config.yaml
n_layer: 13
d_model: 192
n_head: 9
n_kv_head: 9
head_dim: 32
d_mlp: 768
vocab_size: 4434
activation: "gelu"
norm: "layernorm"
norm_place: "pre"
norm_eps: 1e-06
positions: "rope"
rope_base: 10000.0
rope_fraction: 0.25
qk_norm: false
attn_scale: 0.177
bias: "all"
tie_embeddings: false
parallel_block: true
extras: ["capped logits"]
init: "uniform"
init_std_qkv: 0.0545
init_std_o: 0.0
init_std_up: 0.0545
init_std_down: 0.0
optimizer: "soap_variant"
lr: 0.00597
beta1: 0.95
beta2: 0.98
weight_decay: 0.05
lr_head: 0.00879
grad_clip: 2.0
warmup_steps: 200
schedule: "wsd"
decay_fraction: 0.3
decay_shape: "linear"
final_lr_fraction: 0.0
batch_tokens: 32768
seq_len: 128
doc_mask: true
train_tokens: 148100000
steps: 4520
dataset: "wikipedia_en"
Each number is 50 + 10 x the weight over its row's rms, rounded and kept within 0 to 99. Layers, rows and columns count from 0. The size before them is the row's rms in percent of the matrix's.

# layer 10 attention value, 288x192, rms 0.276, rows 248-255, columns 0-95
099:45 49 41 45 43 61 41 38 56 64 56 45 45 37 43 45 61 46 72 47 53 41 48 51 48 31 52 40 57 49 29 63 32 45 54 44 40 68 47 58 56 42 38 49 45 62 47 63 54 44 39 43 59 58 59 59 41 49 47 64 43 26 64 38 51 38 40 47 37 50 48 56 32 46 53 56 53 70 54 41 49 61 39 46 34 40 44 76 56 66 51 50 65 12 55 54
097:54 60 62 47 25 47 58 43 60 58 63 53 54 44 60 39 23 33 39 42 57 45 58 57 60 59 63 45 72 41 49 53 39 46 33 53 39 49 43 67 58 58 49 59 49 46 42 34 47 56 57 66 68 37 44 54 55 65 60 50 47 48 42 65 46 66 51 47 36 30 52 24 50 39 40 35 43 51 47 36 44 66 48 51 42 51 44 51 31 58 57 48 53 44 59 37
078:63 58 41 59 33 47 32 42 67 44 55 68 55 43 64 42 45 45 49 48 50 69 55 76 48 50 57 48 53 48 67 48 55 49 48 47 41 63 58 50 60 34 46 61 46 51 56 45 47 45 52 44 45 50 49 51 51 42 46 37 48 66 38 49 54 46 49 36 61 42 57 33 56 54 47 55 42 47 52 54 51 40 54 45 57 42 55 37 32 33 45 41 50 45 70 49
089:46 44 51 33 60 56 26 49 51 67 42 43 47 42 46 61 50 35 40 63 56 61 38 46 33 50 59 38 49 59 48 54 36 32 35 65 53 40 44 55 73 55 53 52 55 43 63 39 44 50 56 52 42 37 43 60 53 44 60 67 45 58 59 67 40 40 35 56 34 52 59 44 49 66 53 45 32 33 52 58 60 59 55 56 47 62 46 50 70 35 45 50 33 39 52 68
092:56 67 50 34 56 47 59 57 67 50 42 45 46 53 21 45 22 61 53 51 44 46 46 32 65 46 47 37 40 47 75 44 45 52 54 44 42 41 69 40 71 57 55 76 50 43 53 41 51 33 62 63 61 49 56 45 59 55 54 72 55 50 62 46 45 39 44 44 47 32 51 60 43 36 55 61 57 68 64 62 37 41 63 38 50 37 60 48 38 67 42 39 56 56 34 41
088:40 70 56 52 49 49 60 45 49 43 65 43 49 59 51 73 72 41 50 49 52 56 33 62 47 42 42 52 59 46 51 56 49 60 33 66 41 68 59 68 47 52 58 61 55 50 66 56 61 44 54 49 52 41 49 52 56 47 47 58 58 50 37 70 54 45 47 61 55 60 49 49 68 41 48 63 39 42 58 38 30 47 41 59 49 50 49 59 40 42 47 46 46 51 61 27
102:47 47 64 50 57 44 63 47 58 57 57 52 34 46 38 41 45 53 42 36 36 46 40 59 40 29 58 53 50 54 48 47 38 55 34 33 49 41 54 47 66 59 42 47 54 37 70 62 43 28 79 62 56 50 58 55 51 47 59 46 49 56 36 59 52 56 56 46 40 41 56 42 60 42 54 32 25 53 69 53 45 39 33 48 46 24 50 57 46 60 65 57 65 38 51 52
079:64 43 46 44 53 49 51 56 49 46 56 55 36 58 55 47 45 52 35 43 36 55 51 46 42 64 55 65 48 60 51 45 40 56 49 71 72 45 46 38 45 63 55 54 61 51 54 63 33 73 34 69 40 70 51 45 53 64 61 44 67 53 44 46 51 69 41 29 46 57 59 44 41 44 69 39 54 54 46 58 45 55 59 36 60 57 47 41 57 50 53 60 49 38 49 47
# layer 10 attention output (transposed), 288x192, rms 0.236, rows 248-255, columns 0-95
099:47 64 64 53 37 46 50 44 46 45 44 63 64 39 38 49 31 61 36 52 44 48 48 47 46 62 58 59 47 62 39 55 58 52 44 35 71 44 55 45 53 46 48 36 48 31 66 33 46 41 49 50 58 41 52 40 44 56 55 44 34 48 53 40 65 64 53 31 42 49 51 33 56 55 51 53 64 48 47 45 46 58 49 54 39 67 55 54 50 52 50 61 48 45 57 53
099:68 64 47 41 73 54 45 26 64 45 46 70 56 64 72 58 54 53 50 45 53 26 44 45 60 42 50 53 54 59 49 50 70 49 32 73 63 43 34 40 40 40 53 54 51 64 24 55 42 50 52 36 51 53 67 56 48 44 45 31 48 46 49 24 52 41 57 49 60 58 59 43 51 54 38 40 58 55 59 49 43 58 58 71 67 36 63 67 57 53 42 55 48 54 53 48
084:56 43 48 45 73 55 64 55 56 53 53 47 39 57 49 49 64 62 40 45 42 53 61 57 54 50 42 73 35 50 45 59 60 43 48 39 66 44 39 54 45 39 32 57 29 54 38 35 42 44 51 59 45 35 35 40 56 44 45 48 40 53 73 42 62 27 47 53 54 33 41 58 40 44 38 45 43 58 45 50 49 59 32 32 46 70 53 53 55 50 38 51 38 41 43 44
091:26 49 47 41 59 47 57 39 53 35 67 39 55 59 57 42 56 61 54 57 47 48 49 55 42 46 67 28 45 43 37 61 29 49 52 52 39 54 44 40 51 42 36 31 53 57 46 48 40 60 65 59 45 35 56 84 48 52 54 42 65 39 51 45 45 70 50 44 41 47 60 42 63 26 44 41 60 35 46 57 52 48 50 54 50 46 38 50 50 69 43 47 43 60 53 50
094:31 52 38 48 46 54 44 52 38 57 56 56 45 50 38 44 50 54 57 42 63 69 41 44 67 46 29 43 67 47 64 61 27 39 46 39 58 48 56 52 56 62 44 82 52 67 36 59 51 46 59 53 54 56 48 49 52 57 73 37 44 46 38 39 50 60 42 50 33 55 52 35 43 56 39 66 49 48 60 44 61 43 62 54 57 27 33 50 59 57 50 51 44 56 54 38
093:66 48 48 47 49 50 58 54 34 29 44 62 37 60 49 62 39 55 53 55 53 36 61 54 50 32 41 53 54 37 59 46 42 55 45 49 49 47 50 55 52 54 47 53 45 53 52 56 38 44 39 57 49 37 50 62 50 48 58 42 41 50 42 56 56 51 51 50 38 44 57 40 58 53 41 53 55 43 48 62 44 50 42 56 67 41 65 49 52 51 47 44 39 50 41 42
097:67 57 32 58 68 43 48 42 52 36 48 51 62 46 43 45 44 53 53 63 60 50 48 37 42 61 47 38 58 51 52 55 48 60 56 25 48 16 32 40 53 48 33 61 41 44 44 56 54 44 42 60 38 71 68 45 53 53 50 52 51 59 53 50 54 60 60 43 48 64 45 50 41 52 49 27 62 62 61 40 48 46 49 40 46 35 51 56 74 43 50 38 50 66 55 60
083:33 47 51 38 51 43 46 50 50 52 62 31 69 45 45 35 52 46 52 64 84 39 42 56 51 42 51 43 32 51 56 46 44 48 47 49 41 52 36 39 48 45 44 55 59 61 40 52 53 62 55 56 59 51 52 52 39 56 49 48 43 34 59 30 56 33 52 47 45 40 28 50 50 83 44 45 56 48 43 47 69 54 45 54 60 49 45 41 56 47 59 66 38 77 33 53
# layer 10 attention query, 288x192, rms 0.211, rows 256-284, columns 0-95
081:64 49 61 50 64 33 53 57 52 64 59 44 43 44 49 42 62 53 53 50 41 35 65 47 42 42 46 61 30 40 48 32 59 47 35 62 47 48 43 40 53 53 36 48 70 43 29 65 42 65 60 53 57 30 49 35 59 55 55 36 40 63 37 50 63 62 45 55 41 63 48 58 49 61 40 44 57 43 47 68 71 52 67 43 53 65 33 58 65 53 53 75 43 52 51 61
093:48 67 44 54 53 68 42 41 60 40 47 47 56 41 29 26 52 43 50 54 65 38 52 64 39 62 54 59 53 56 51 53 51 40 53 49 50 55 33 28 52 54 43 50 63 51 61 56 56 60 59 63 46 65 48 48 38 45 51 75 46 49 63 44 45 51 39 48 57 48 53 44 33 67 35 43 50 43 43 52 33 55 55 59 46 42 41 48 49 48 49 17 57 47 36 40
081:52 54 53 42 47 49 44 53 35 68 34 64 72 57 44 41 49 52 48 48 52 77 51 53 55 54 37 45 43 65 57 54 49 50 61 65 54 44 58 38 40 40 34 36 39 43 46 44 52 62 48 41 35 37 48 38 62 56 63 49 56 32 52 43 54 58 59 55 74 61 57 52 45 37 45 37 45 42 46 62 66 64 50 38 56 51 48 60 65 52 58 60 40 47 70 57
100:41 54 47 42 52 63 50 66 57 43 40 52 49 63 67 37 44 48 49 73 33 35 35 59 63 34 59 65 45 35 46 45 59 44 49 51 55 55 42 47 45 58 43 51 44 43 60 58 60 65 31 69 56 54 52 64 52 35 48 43 39 48 44 39 61 73 65 47 48 34 44 32 43 30 51 33 64 59 55 48 60 48 30 53 53 46 56 45 53 56 54 33 64 38 58 50
091:52 44 34 57 44 38 56 66 63 48 30 54 51 43 48 52 41 49 43 32 39 55 53 55 51 39 51 50 62 56 53 51 52 35 28 52 55 27 49 53 54 73 57 38 54 59 49 22 42 60 38 51 45 46 39 51 41 50 51 41 47 48 53 70 44 37 39 58 39 34 46 42 38 48 53 50 68 43 48 37 52 58 49 55 36 39 61 39 38 41 76 33 71 34 52 58
090:27 50 48 43 57 72 41 59 38 39 65 57 45 50 58 52 60 45 54 66 49 27 60 52 39 41 74 50 54 44 38 58 40 53 42 36 43 56 44 48 41 69 55 64 46 48 50 52 72 60 35 40 63 50 53 56 56 45 30 68 42 54 40 37 55 41 46 43 42 40 38 52 51 47 55 45 59 59 60 67 42 43 32 48 70 47 51 50 40 43 49 52 36 66 53 49
104:35 50 66 53 54 36 69 62 42 52 62 35 51 53 41 54 47 50 43 61 65 31 46 53 56 47 59 55 57 55 49 54 39 62 54 35 52 48 43 58 55 44 64 62 68 47 73 57 19 51 45 39 54 52 43 76 42 60 39 53 46 60 51 57 39 57 40 47 57 49 56 39 44 52 47 50 69 42 52 59 58 36 44 53 56 38 43 53 48 58 63 41 54 62 44 56
098:29 33 63 52 41 35 62 43 40 56 55 48 62 44 65 50 44 50 52 53 53 57 64 58 47 49 49 61 44 66 46 31 46 42 43 45 50 40 29 30 57 45 43 38 51 60 55 61 49 68 74 54 50 43 59 59 48 44 58 38 48 58 66 33 41 58 60 52 35 73 34 62 34 61 25 41 43 55 57 50 55 55 64 43 53 57 61 55 59 48 32 33 37 60 48 57
097:64 41 52 72 46 64 52 43 59 61 50 45 42 46 65 32 47 49 45 52 55 46 35 49 60 52 43 43 55 45 55 41 45 34 25 48 41 45 49 53 65 65 46 44 45 49 54 71 43 59 45 69 43 72 50 40 55 44 70 32 40 54 62 36 40 64 58 18 46 56 42 58 53 55 33 34 70 36 43 53 63 56 50 53 48 45 50 55 68 41 69 47 48 50 38 59
094:51 35 44 58 38 50 53 30 50 46 52 55 42 63 63 34 61 56 50 42 42 53 66 57 45 43 51 46 35 56 54 57 51 34 61 59 39 26 45 59 53 44 53 47 68 59 51 45 60 48 51 46 71 51 51 49 53 46 59 60 57 71 46 58 44 64 33 51 35 61 49 31 35 43 42 47 46 43 59 47 76 47 47 58 59 33 43 52 44 56 47 37 60 45 41 40
089:52 38 41 40 61 54 52 54 61 37 52 49 23 61 50 55 61 63 62 55 40 45 47 58 53 40 67 51 27 39 62 63 55 49 46 43 57 39 76 56 50 52 51 52 51 44 53 53 46 56 43 42 34 46 57 33 60 60 52 43 71 30 49 60 61 51 63 39 44 48 58 56 48 64 52 56 57 58 50 41 43 39 26 47 43 46 52 59 51 67 59 51 44 65 45 45
105:50 50 46 46 52 42 40 54 45 37 38 51 41 48 53 48 55 51 64 52 40 36 47 37 45 62 54 66 48 57 54 26 40 47 55 39 32 52 57 48 62 47 69 40 43 45 31 45 60 56 47 33 41 56 51 70 44 67 36 50 30 50 42 61 53 50 39 55 54 55 26 55 58 71 51 52 41 43 41 49 56 58 58 52 61 49 60 62 57 49 48 52 46 49 40 56
101:60 53 38 36 38 56 43 31 47 51 32 60 57 57 52 52 48 46 46 31 32 35 35 34 45 63 42 52 58 49 51 51 54 62 56 36 38 50 51 39 46 68 62 64 54 29 49 42 54 48 61 47 55 70 66 52 55 54 62 58 64 54 44 55 49 59 61 54 46 50 64 48 68 60 52 50 66 49 43 57 58 45 77 67 51 33 38 65 46 50 24 49 62 50 45 55
100:46 30 53 61 40 45 65 23 49 39 40 51 53 62 69 48 57 27 63 43 53 36 62 47 70 40 45 34 63 49 59 49 62 47 39 44 55 69 61 68 64 52 51 53 44 51 65 49 54 57 62 69 45 60 44 53 43 52 53 37 55 45 41 53 38 47 57 38 45 45 51 57 52 29 60 59 53 53 37 38 70 47 54 32 52 50 51 70 48 48 33 43 46 51 59 50
102:47 55 53 42 54 43 50 35 72 60 55 55 48 54 48 46 50 42 57 45 51 59 46 35 54 56 61 52 37 72 40 35 60 66 41 75 46 47 58 54 47 71 33 48 59 54 57 62 65 49 64 51 54 38 55 59 49 58 56 62 36 47 43 49 39 46 55 62 53 60 52 31 64 52 53 45 64 42 41 40 35 68 60 52 55 39 50 58 54 58 59 50 38 48 49 39
099:36 52 54 63 55 57 47 64 70 35 59 44 36 36 51 53 44 46 57 42 41 50 57 68 59 44 51 46 56 41 53 53 41 39 50 46 49 54 57 55 59 45 44 44 35 54 72 63 42 61 54 40 49 44 55 50 69 65 46 48 52 35 54 44 38 56 55 37 36 34 55 34 42 58 51 47 55 57 50 49 39 61 31 66 52 43 52 48 38 81 48 45 45 26 31 40
100:59 74 58 62 43 41 66 53 40 46 50 49 54 64 59 47 41 35 67 54 49 36 34 38 53 55 56 31 38 49 56 57 44 39 48 62 61 53 58 54 58 53 60 41 33 42 53 33 53 45 76 57 41 67 41 59 38 49 46 40 35 59 46 47 43 46 53 44 43 48 50 57 54 45 50 50 49 53 34 54 45 54 37 47 64 48 35 46 67 44 38 48 61 46 43 57
102:43 59 57 52 35 46 55 28 56 61 42 55 39 51 54 47 55 51 66 49 48 46 65 43 61 28 32 57 57 50 44 47 63 54 42 73 36 56 43 37 79 47 54 49 46 37 51 37 46 62 38 55 64 60 70 58 43 46 46 58 57 56 45 48 41 72 49 54 48 41 45 28 47 57 55 38 53 49 31 44 32 31 37 59 53 57 53 44 40 68 64 52 43 54 55 53
099:33 66 43 54 36 34 51 43 36 49 51 36 60 38 55 50 67 59 44 45 60 41 41 61 52 58 37 44 53 48 44 51 40 30 52 71 67 52 52 50 53 41 50 49 55 41 60 52 49 46 44 50 58 40 35 49 66 60 42 47 50 49 33 43 64 63 54 49 52 58 47 51 42 73 34 56 42 55 54 27 50 44 37 23 44 28 31 49 39 43 55 38 55 71 60 52
092:56 51 32 71 53 71 45 58 47 56 44 59 40 40 55 47 51 65 61 48 65 52 44 45 60 66 45 41 62 57 57 47 54 47 43 29 57 52 63 45 44 72 41 42 45 52 65 64 63 54 43 33 60 56 51 50 42 43 51 74 46 56 46 65 51 44 55 64 48 50 51 71 58 63 46 50 40 49 57 57 46 21 44 44 54 51 37 36 50 31 70 65 62 45 74 68
110:50 52 61 67 50 63 58 47 46 48 64 51 46 56 49 51 47 70 44 51 50 38 46 50 38 33 53 61 59 42 51 63 21 61 53 49 64 46 59 64 42 49 58 46 46 56 30 67 49 58 49 25 35 51 44 48 56 38 42 48 45 35 79 48 46 51 72 59 33 56 49 41 38 51 65 40 55 64 52 47 44 70 68 50 52 60 58 52 70 40 44 41 50 62 55 62
096:44 40 68 50 46 56 47 55 46 48 48 62 55 48 47 64 55 49 52 61 42 56 48 66 50 66 56 57 47 63 64 51 32 47 30 58 61 43 25 42 34 61 56 46 76 57 51 45 57 40 52 52 48 64 45 50 46 45 41 54 51 47 66 80 54 39 42 35 44 54 57 62 73 38 41 27 38 38 68 45 53 53 54 58 37 45 59 40 47 44 32 55 36 65 40 75
097:48 45 54 47 57 44 50 58 44 57 41 66 47 54 44 61 49 37 49 58 50 54 51 50 64 60 59 48 47 42 54 19 57 56 69 60 58 56 38 49 60 88 60 56 44 26 38 48 44 39 46 41 56 50 69 52 44 50 59 45 56 52 45 51 47 51 60 40 52 64 33 63 36 35 55 60 45 44 49 51 41 57 41 59 61 28 28 36 40 58 67 64 66 40 54 54
097:60 46 30 53 45 51 44 64 31 67 46 49 49 41 34 45 45 46 43 53 59 37 44 29 53 59 46 26 63 52 45 50 43 61 57 61 41 55 48 39 66 49 69 49 44 64 24 49 53 37 53 40 44 41 33 63 58 60 54 46 39 60 63 41 46 47 47 65 52 57 43 48 63 58 52 51 44 51 42 50 58 56 64 51 56 56 64 55 66 46 54 54 38 45 59 57
103:56 51 39 70 42 48 50 56 60 44 30 39 66 46 57 52 52 55 43 57 38 33 43 45 64 47 47 52 73 28 45 51 38 52 68 49 46 44 57 43 58 46 59 47 52 56 33 39 56 55 46 50 53 56 40 47 60 68 37 55 23 56 63 42 59 56 68 61 43 45 61 45 39 46 49 33 50 44 58 53 54 59 51 42 55 39 49 23 37 51 50 34 49 31 69 44
103:42 52 27 42 65 37 70 55 56 41 35 39 41 44 32 46 39 46 43 42 37 33 40 66 57 51 48 57 49 43 53 65 44 44 48 62 48 52 69 47 47 53 64 42 39 56 40 40 45 41 61 32 44 46 51 45 57 43 56 45 49 66 53 48 64 52 48 69 61 70 45 41 44 53 59 71 37 68 50 63 63 57 69 68 41 61 34 48 58 60 50 47 53 53 36 48
101:70 41 53 50 37 44 44 60 37 51 68 42 40 60 53 48 52 52 58 70 48 51 61 51 60 46 55 65 53 40 54 53 45 56 49 34 58 56 42 29 41 51 41 37 45 48 62 28 53 53 44 44 53 49 53 83 66 46 46 41 50 40 49 49 60 37 43 61 59 41 55 41 54 47 61 49 44 40 26 52 58 58 30 61 50 50 40 47 57 44 47 43 50 45 45 42
097:65 60 46 45 64 50 60 46 62 59 38 48 44 59 30 63 48 42 44 49 49 42 45 62 69 54 57 37 57 41 47 60 52 57 52 57 55 29 37 55 56 61 65 53 51 62 39 77 44 49 39 49 40 47 31 52 60 60 58 52 45 54 47 53 41 69 61 57 63 40 36 51 37 51 37 58 50 46 48 49 31 33 64 70 33 73 52 55 42 42 47 57 41 53 54 56
097:50 55 53 50 40 66 34 65 54 45 53 60 44 45 53 54 79 54 49 47 51 66 50 56 68 31 40 69 53 27 59 48 47 60 47 43 40 43 56 60 61 48 47 55 66 32 84 44 54 25 59 46 49 53 53 39 57 50 61 62 53 41 53 47 44 49 53 51 71 55 42 52 54 50 53 45 63 54 53 45 57 56 56 52 37 54 52 52 38 47 36 54 51 39 59 46
# layer 10 attention key, 288x192, rms 0.217, rows 256-283, columns 0-95
083:53 49 43 43 44 63 43 52 53 62 53 55 35 39 50 27 39 52 58 61 56 42 51 47 37 53 57 49 54 51 69 60 63 44 45 41 23 76 44 39 49 55 52 57 62 59 71 67 58 54 47 45 42 57 48 52 42 53 68 51 72 58 54 65 52 23 45 58 42 54 62 57 63 43 50 54 55 55 59 36 49 62 38 47 68 50 31 53 39 47 36 29 33 57 50 38
090:48 43 64 50 46 46 47 43 66 67 42 44 51 68 49 32 40 46 67 56 44 46 50 47 78 46 41 44 56 47 52 50 55 66 65 59 52 43 38 36 50 45 53 49 43 53 56 71 60 41 49 43 47 40 61 58 63 49 61 56 56 61 55 55 30 57 46 53 44 63 48 57 45 46 55 55 63 48 61 67 47 55 46 57 43 56 47 36 49 60 49 58 45 48 63 38
074:71 51 48 68 61 54 60 52 59 49 61 48 44 59 46 35 53 61 47 57 48 57 62 62 45 49 53 57 51 36 40 50 45 39 52 22 48 54 50 44 53 64 48 59 47 59 48 49 38 64 57 66 69 44 61 54 44 41 60 65 37 69 50 47 54 35 33 63 61 59 69 48 49 46 37 65 51 45 45 58 51 47 43 57 39 48 66 30 38 51 48 29 47 52 51 50
099:39 49 64 53 51 53 46 39 44 48 38 63 52 40 20 54 58 64 49 43 41 40 47 46 49 52 63 34 39 33 42 70 44 41 55 55 40 41 52 51 50 54 39 58 49 47 52 51 52 42 58 29 43 50 67 54 48 46 47 54 42 53 59 51 54 60 51 44 38 47 28 26 52 52 50 38 74 58 51 51 39 56 55 31 66 63 47 62 63 44 47 49 62 52 44 58
105:54 45 43 30 47 42 57 62 54 49 40 69 51 72 43 53 51 56 38 49 64 47 50 66 56 58 40 51 52 48 39 52 51 32 56 49 40 47 63 51 54 48 57 45 56 50 50 53 34 61 55 58 52 39 68 36 49 50 48 60 59 64 45 46 37 54 39 75 43 47 48 49 37 46 48 38 56 59 51 61 45 63 45 55 67 53 59 61 58 69 59 36 59 67 64 57
094:54 58 63 57 66 50 51 53 49 51 75 48 44 41 35 50 47 56 45 45 49 44 53 46 50 44 65 48 46 47 48 60 46 64 64 44 54 64 40 78 46 65 37 38 61 45 44 60 46 42 45 47 37 67 43 03 42 59 36 48 61 45 54 49 64 37 47 57 52 49 70 40 48 59 40 66 49 47 49 26 43 49 46 57 51 45 57 38 51 53 42 67 52 35 55 43
104:55 44 44 23 46 40 54 66 46 50 80 50 60 58 54 49 43 51 65 44 72 69 67 56 51 47 55 52 43 36 45 42 47 74 58 47 34 61 47 49 48 35 51 32 59 43 63 40 55 46 39 51 42 51 46 39 57 51 38 55 57 56 42 44 52 61 31 43 63 62 49 38 56 72 47 64 44 53 43 44 44 55 81 52 55 45 62 53 54 65 54 54 42 46 43 53
099:44 62 68 37 56 51 49 53 26 53 66 60 35 18 45 44 53 57 59 52 66 58 51 57 41 42 32 57 52 47 58 55 45 47 39 56 45 48 61 55 40 45 54 56 46 51 60 70 57 48 49 44 53 47 66 44 61 45 32 65 46 63 65 41 59 58 49 50 49 48 50 34 46 58 39 58 52 54 42 51 43 51 53 57 29 49 63 47 43 66 55 44 70 57 46 48
094:74 38 66 55 50 48 62 45 64 51 54 46 60 58 52 31 42 33 49 58 50 47 34 37 48 43 42 44 51 54 53 59 37 44 44 41 45 43 69 52 63 66 64 46 59 45 38 76 51 52 49 46 49 55 40 35 59 65 45 46 40 53 56 55 48 59 54 32 42 75 52 46 57 49 38 48 55 39 57 56 59 34 42 43 69 55 45 53 45 27 56 53 37 40 43 60
095:48 61 54 52 50 47 52 55 60 46 30 56 45 79 46 42 46 38 55 51 48 48 63 61 48 55 42 52 48 59 31 56 38 65 53 56 34 42 56 56 41 43 26 39 64 51 47 51 58 73 55 46 42 62 62 31 41 57 59 39 53 51 46 51 53 57 50 60 46 45 52 42 34 55 70 51 39 48 36 50 61 38 51 50 53 42 38 41 61 42 53 46 65 56 47 49
091:40 41 55 44 25 49 54 46 51 65 37 44 41 48 35 34 54 57 62 65 35 43 44 18 44 46 58 46 32 55 60 37 51 46 43 63 54 42 53 66 59 49 56 59 69 46 53 36 37 54 50 61 42 69 51 43 49 48 46 43 50 49 62 41 32 53 33 37 42 50 48 62 50 57 51 30 44 52 49 52 48 54 51 51 63 42 54 63 34 69 50 38 55 33 66 51
099:52 57 54 61 44 50 62 31 39 64 57 49 54 50 36 47 31 40 58 39 58 46 45 49 41 36 41 51 60 38 38 47 44 54 52 42 69 56 49 38 74 69 66 60 47 51 38 68 58 49 34 39 54 50 45 49 50 65 45 58 47 49 51 33 41 59 47 53 54 34 47 63 17 39 52 74 51 45 38 39 50 52 53 49 35 45 60 46 56 51 35 60 50 55 49 45
106:50 45 46 43 44 43 56 46 58 43 46 56 35 48 42 60 50 44 39 64 34 48 54 45 37 42 53 54 47 41 49 50 61 40 51 44 48 62 64 52 73 77 45 63 54 40 48 59 60 41 58 57 60 45 51 39 45 68 39 37 46 27 38 51 54 30 41 52 43 54 55 49 51 45 61 72 53 50 50 42 49 48 47 42 51 40 52 51 33 48 56 53 57 53 45 34
105:51 59 59 31 62 56 44 21 58 40 57 63 41 42 55 43 38 50 73 74 60 53 47 32 49 50 45 49 57 56 52 44 36 54 45 67 57 46 51 49 61 49 45 51 45 65 51 46 32 60 51 50 60 61 45 40 65 51 50 25 52 46 49 68 49 64 54 53 39 53 48 42 53 63 45 55 55 52 37 49 44 47 46 56 51 38 56 48 62 40 53 50 29 34 58 66
103:59 49 38 46 51 58 42 53 77 70 51 47 55 51 58 56 58 66 48 50 64 34 56 41 65 52 51 55 48 52 47 43 58 61 48 69 57 45 51 35 55 41 60 45 54 68 48 63 43 67 52 31 44 43 48 53 65 50 54 52 41 35 48 45 51 53 66 52 47 63 42 58 48 53 43 50 53 40 53 47 31 50 45 50 42 52 61 57 51 69 61 49 65 64 38 48
099:54 48 60 44 46 59 31 63 60 41 49 58 33 49 32 54 64 71 52 58 45 58 45 53 44 41 39 46 35 67 41 51 48 48 65 51 62 30 52 46 68 44 45 54 39 38 41 43 66 40 67 40 49 57 33 69 65 52 57 50 65 51 64 36 45 62 47 38 59 56 53 26 33 51 51 57 49 41 59 63 42 46 51 47 52 44 52 50 49 63 52 38 42 47 35 60
097:57 44 51 39 49 43 57 46 43 42 46 50 58 40 52 65 33 44 62 45 46 63 42 48 58 54 55 54 41 36 46 52 59 40 55 57 57 39 52 45 48 54 56 48 60 55 64 41 53 53 68 58 39 46 42 39 68 33 45 73 60 63 44 45 38 43 43 47 45 55 65 56 40 62 58 61 36 45 50 33 46 65 53 34 44 58 50 45 50 40 63 68 47 34 28 56
102:39 47 61 43 38 58 50 31 45 40 36 58 41 58 50 48 62 46 64 53 44 39 38 52 66 56 54 42 43 56 81 57 66 56 60 61 28 37 51 55 37 45 43 62 48 35 27 47 63 76 45 43 21 36 46 57 54 43 40 39 42 46 75 49 34 55 43 57 41 64 49 49 39 60 51 58 51 46 67 56 60 51 54 56 56 61 61 61 31 52 54 39 60 40 59 52
102:54 62 33 63 43 42 53 63 44 44 57 51 48 39 53 57 46 71 64 31 47 45 45 64 72 56 43 48 54 57 50 39 19 49 48 65 65 41 42 48 47 41 50 37 42 48 40 61 58 33 52 48 52 32 35 45 23 57 58 54 51 56 49 42 50 43 53 40 44 48 72 45 49 39 53 61 52 58 60 62 40 43 51 56 50 46 49 61 39 52 60 52 65 66 47 54
095:54 58 42 60 46 60 57 59 53 48 48 65 47 42 44 43 47 61 48 51 46 41 45 55 55 34 55 40 47 37 61 47 50 49 52 53 60 45 61 55 37 29 49 47 57 43 42 57 55 45 26 52 60 44 37 63 45 50 33 41 47 45 66 58 53 46 61 47 60 43 54 55 51 59 69 42 50 35 45 41 48 39 55 52 69 35 47 45 68 52 50 50 60 32 59 37
107:53 43 54 54 38 49 43 58 23 40 40 54 84 62 62 44 57 52 53 37 37 51 69 59 55 51 46 48 43 52 63 65 49 46 44 43 55 71 59 46 43 49 53 60 49 53 47 49 50 47 58 47 48 52 51 58 50 50 39 57 39 28 52 36 45 55 63 54 57 60 48 58 70 38 45 45 48 43 56 32 49 37 47 41 51 48 77 53 52 53 41 59 66 66 28 53
092:46 57 66 47 47 56 61 55 40 58 60 59 53 45 55 49 59 58 37 54 60 43 64 33 68 26 40 36 62 58 54 32 53 53 55 56 46 51 47 55 46 39 50 61 67 44 55 38 32 45 35 55 55 60 46 42 48 48 65 51 45 51 44 68 40 51 64 47 55 43 34 58 41 59 41 37 46 43 63 44 70 57 55 57 49 37 55 53 47 65 44 50 49 48 30 69
102:65 38 59 45 37 49 39 31 43 60 50 76 52 46 30 47 51 37 50 58 50 55 24 54 73 46 61 69 49 54 54 61 58 47 54 47 35 37 32 49 48 60 53 66 47 50 55 48 61 46 52 42 73 45 54 63 51 56 63 60 43 60 48 60 49 37 51 50 54 36 31 38 32 43 46 49 65 22 31 58 39 52 38 53 41 55 55 49 36 55 44 67 48 46 59 46
101:48 30 43 56 39 51 55 59 44 48 46 44 56 58 43 53 48 52 39 46 57 45 74 53 45 50 46 45 60 40 57 43 48 63 62 36 47 58 60 58 55 58 51 47 48 54 63 34 60 42 42 52 47 50 47 54 42 59 45 56 31 49 52 29 53 54 53 61 26 50 69 42 42 61 42 60 54 41 43 45 62 66 48 51 42 58 71 38 43 43 55 48 49 52 53 30
102:55 47 55 45 41 74 59 50 50 37 62 57 38 45 51 66 37 45 65 47 58 36 53 66 46 51 36 51 59 59 29 42 66 53 60 54 53 62 54 45 51 62 64 53 48 58 49 46 53 33 62 40 61 55 44 41 59 59 49 79 41 53 68 54 52 40 50 38 36 68 57 35 65 33 72 54 47 28 54 45 70 50 45 56 66 59 56 53 53 50 63 51 55 57 50 54
108:58 59 29 54 55 40 51 47 60 35 32 50 64 60 41 39 40 22 42 51 31 63 60 59 50 46 49 42 65 45 52 50 40 37 49 53 37 40 41 44 49 44 59 39 51 40 30 54 49 50 53 46 41 39 58 52 34 66 53 56 64 40 35 44 52 50 36 57 68 41 46 43 49 48 60 44 44 56 48 49 59 64 49 44 41 55 51 60 36 58 73 54 48 54 44 48
101:49 60 46 43 53 33 56 58 50 62 60 43 36 64 38 56 52 60 44 54 49 44 57 33 63 51 64 45 52 49 42 53 45 45 51 56 43 44 58 52 56 58 47 39 35 51 48 46 57 40 50 51 46 37 64 72 55 42 36 69 53 55 58 45 53 51 41 57 51 48 46 48 50 47 71 51 50 55 35 47 40 71 56 31 45 41 48 35 55 48 46 59 55 69 43 54
101:31 34 56 75 42 54 65 50 54 65 31 49 60 53 49 52 41 48 53 59 45 40 69 41 55 57 69 31 50 54 48 57 66 46 60 39 52 42 46 54 49 49 38 41 55 42 56 38 53 48 34 51 68 49 51 42 52 48 42 51 54 45 44 51 68 44 42 67 53 55 56 56 51 58 41 46 73 41 44 72 42 51 60 39 52 69 47 44 58 62 54 49 34 53 42 59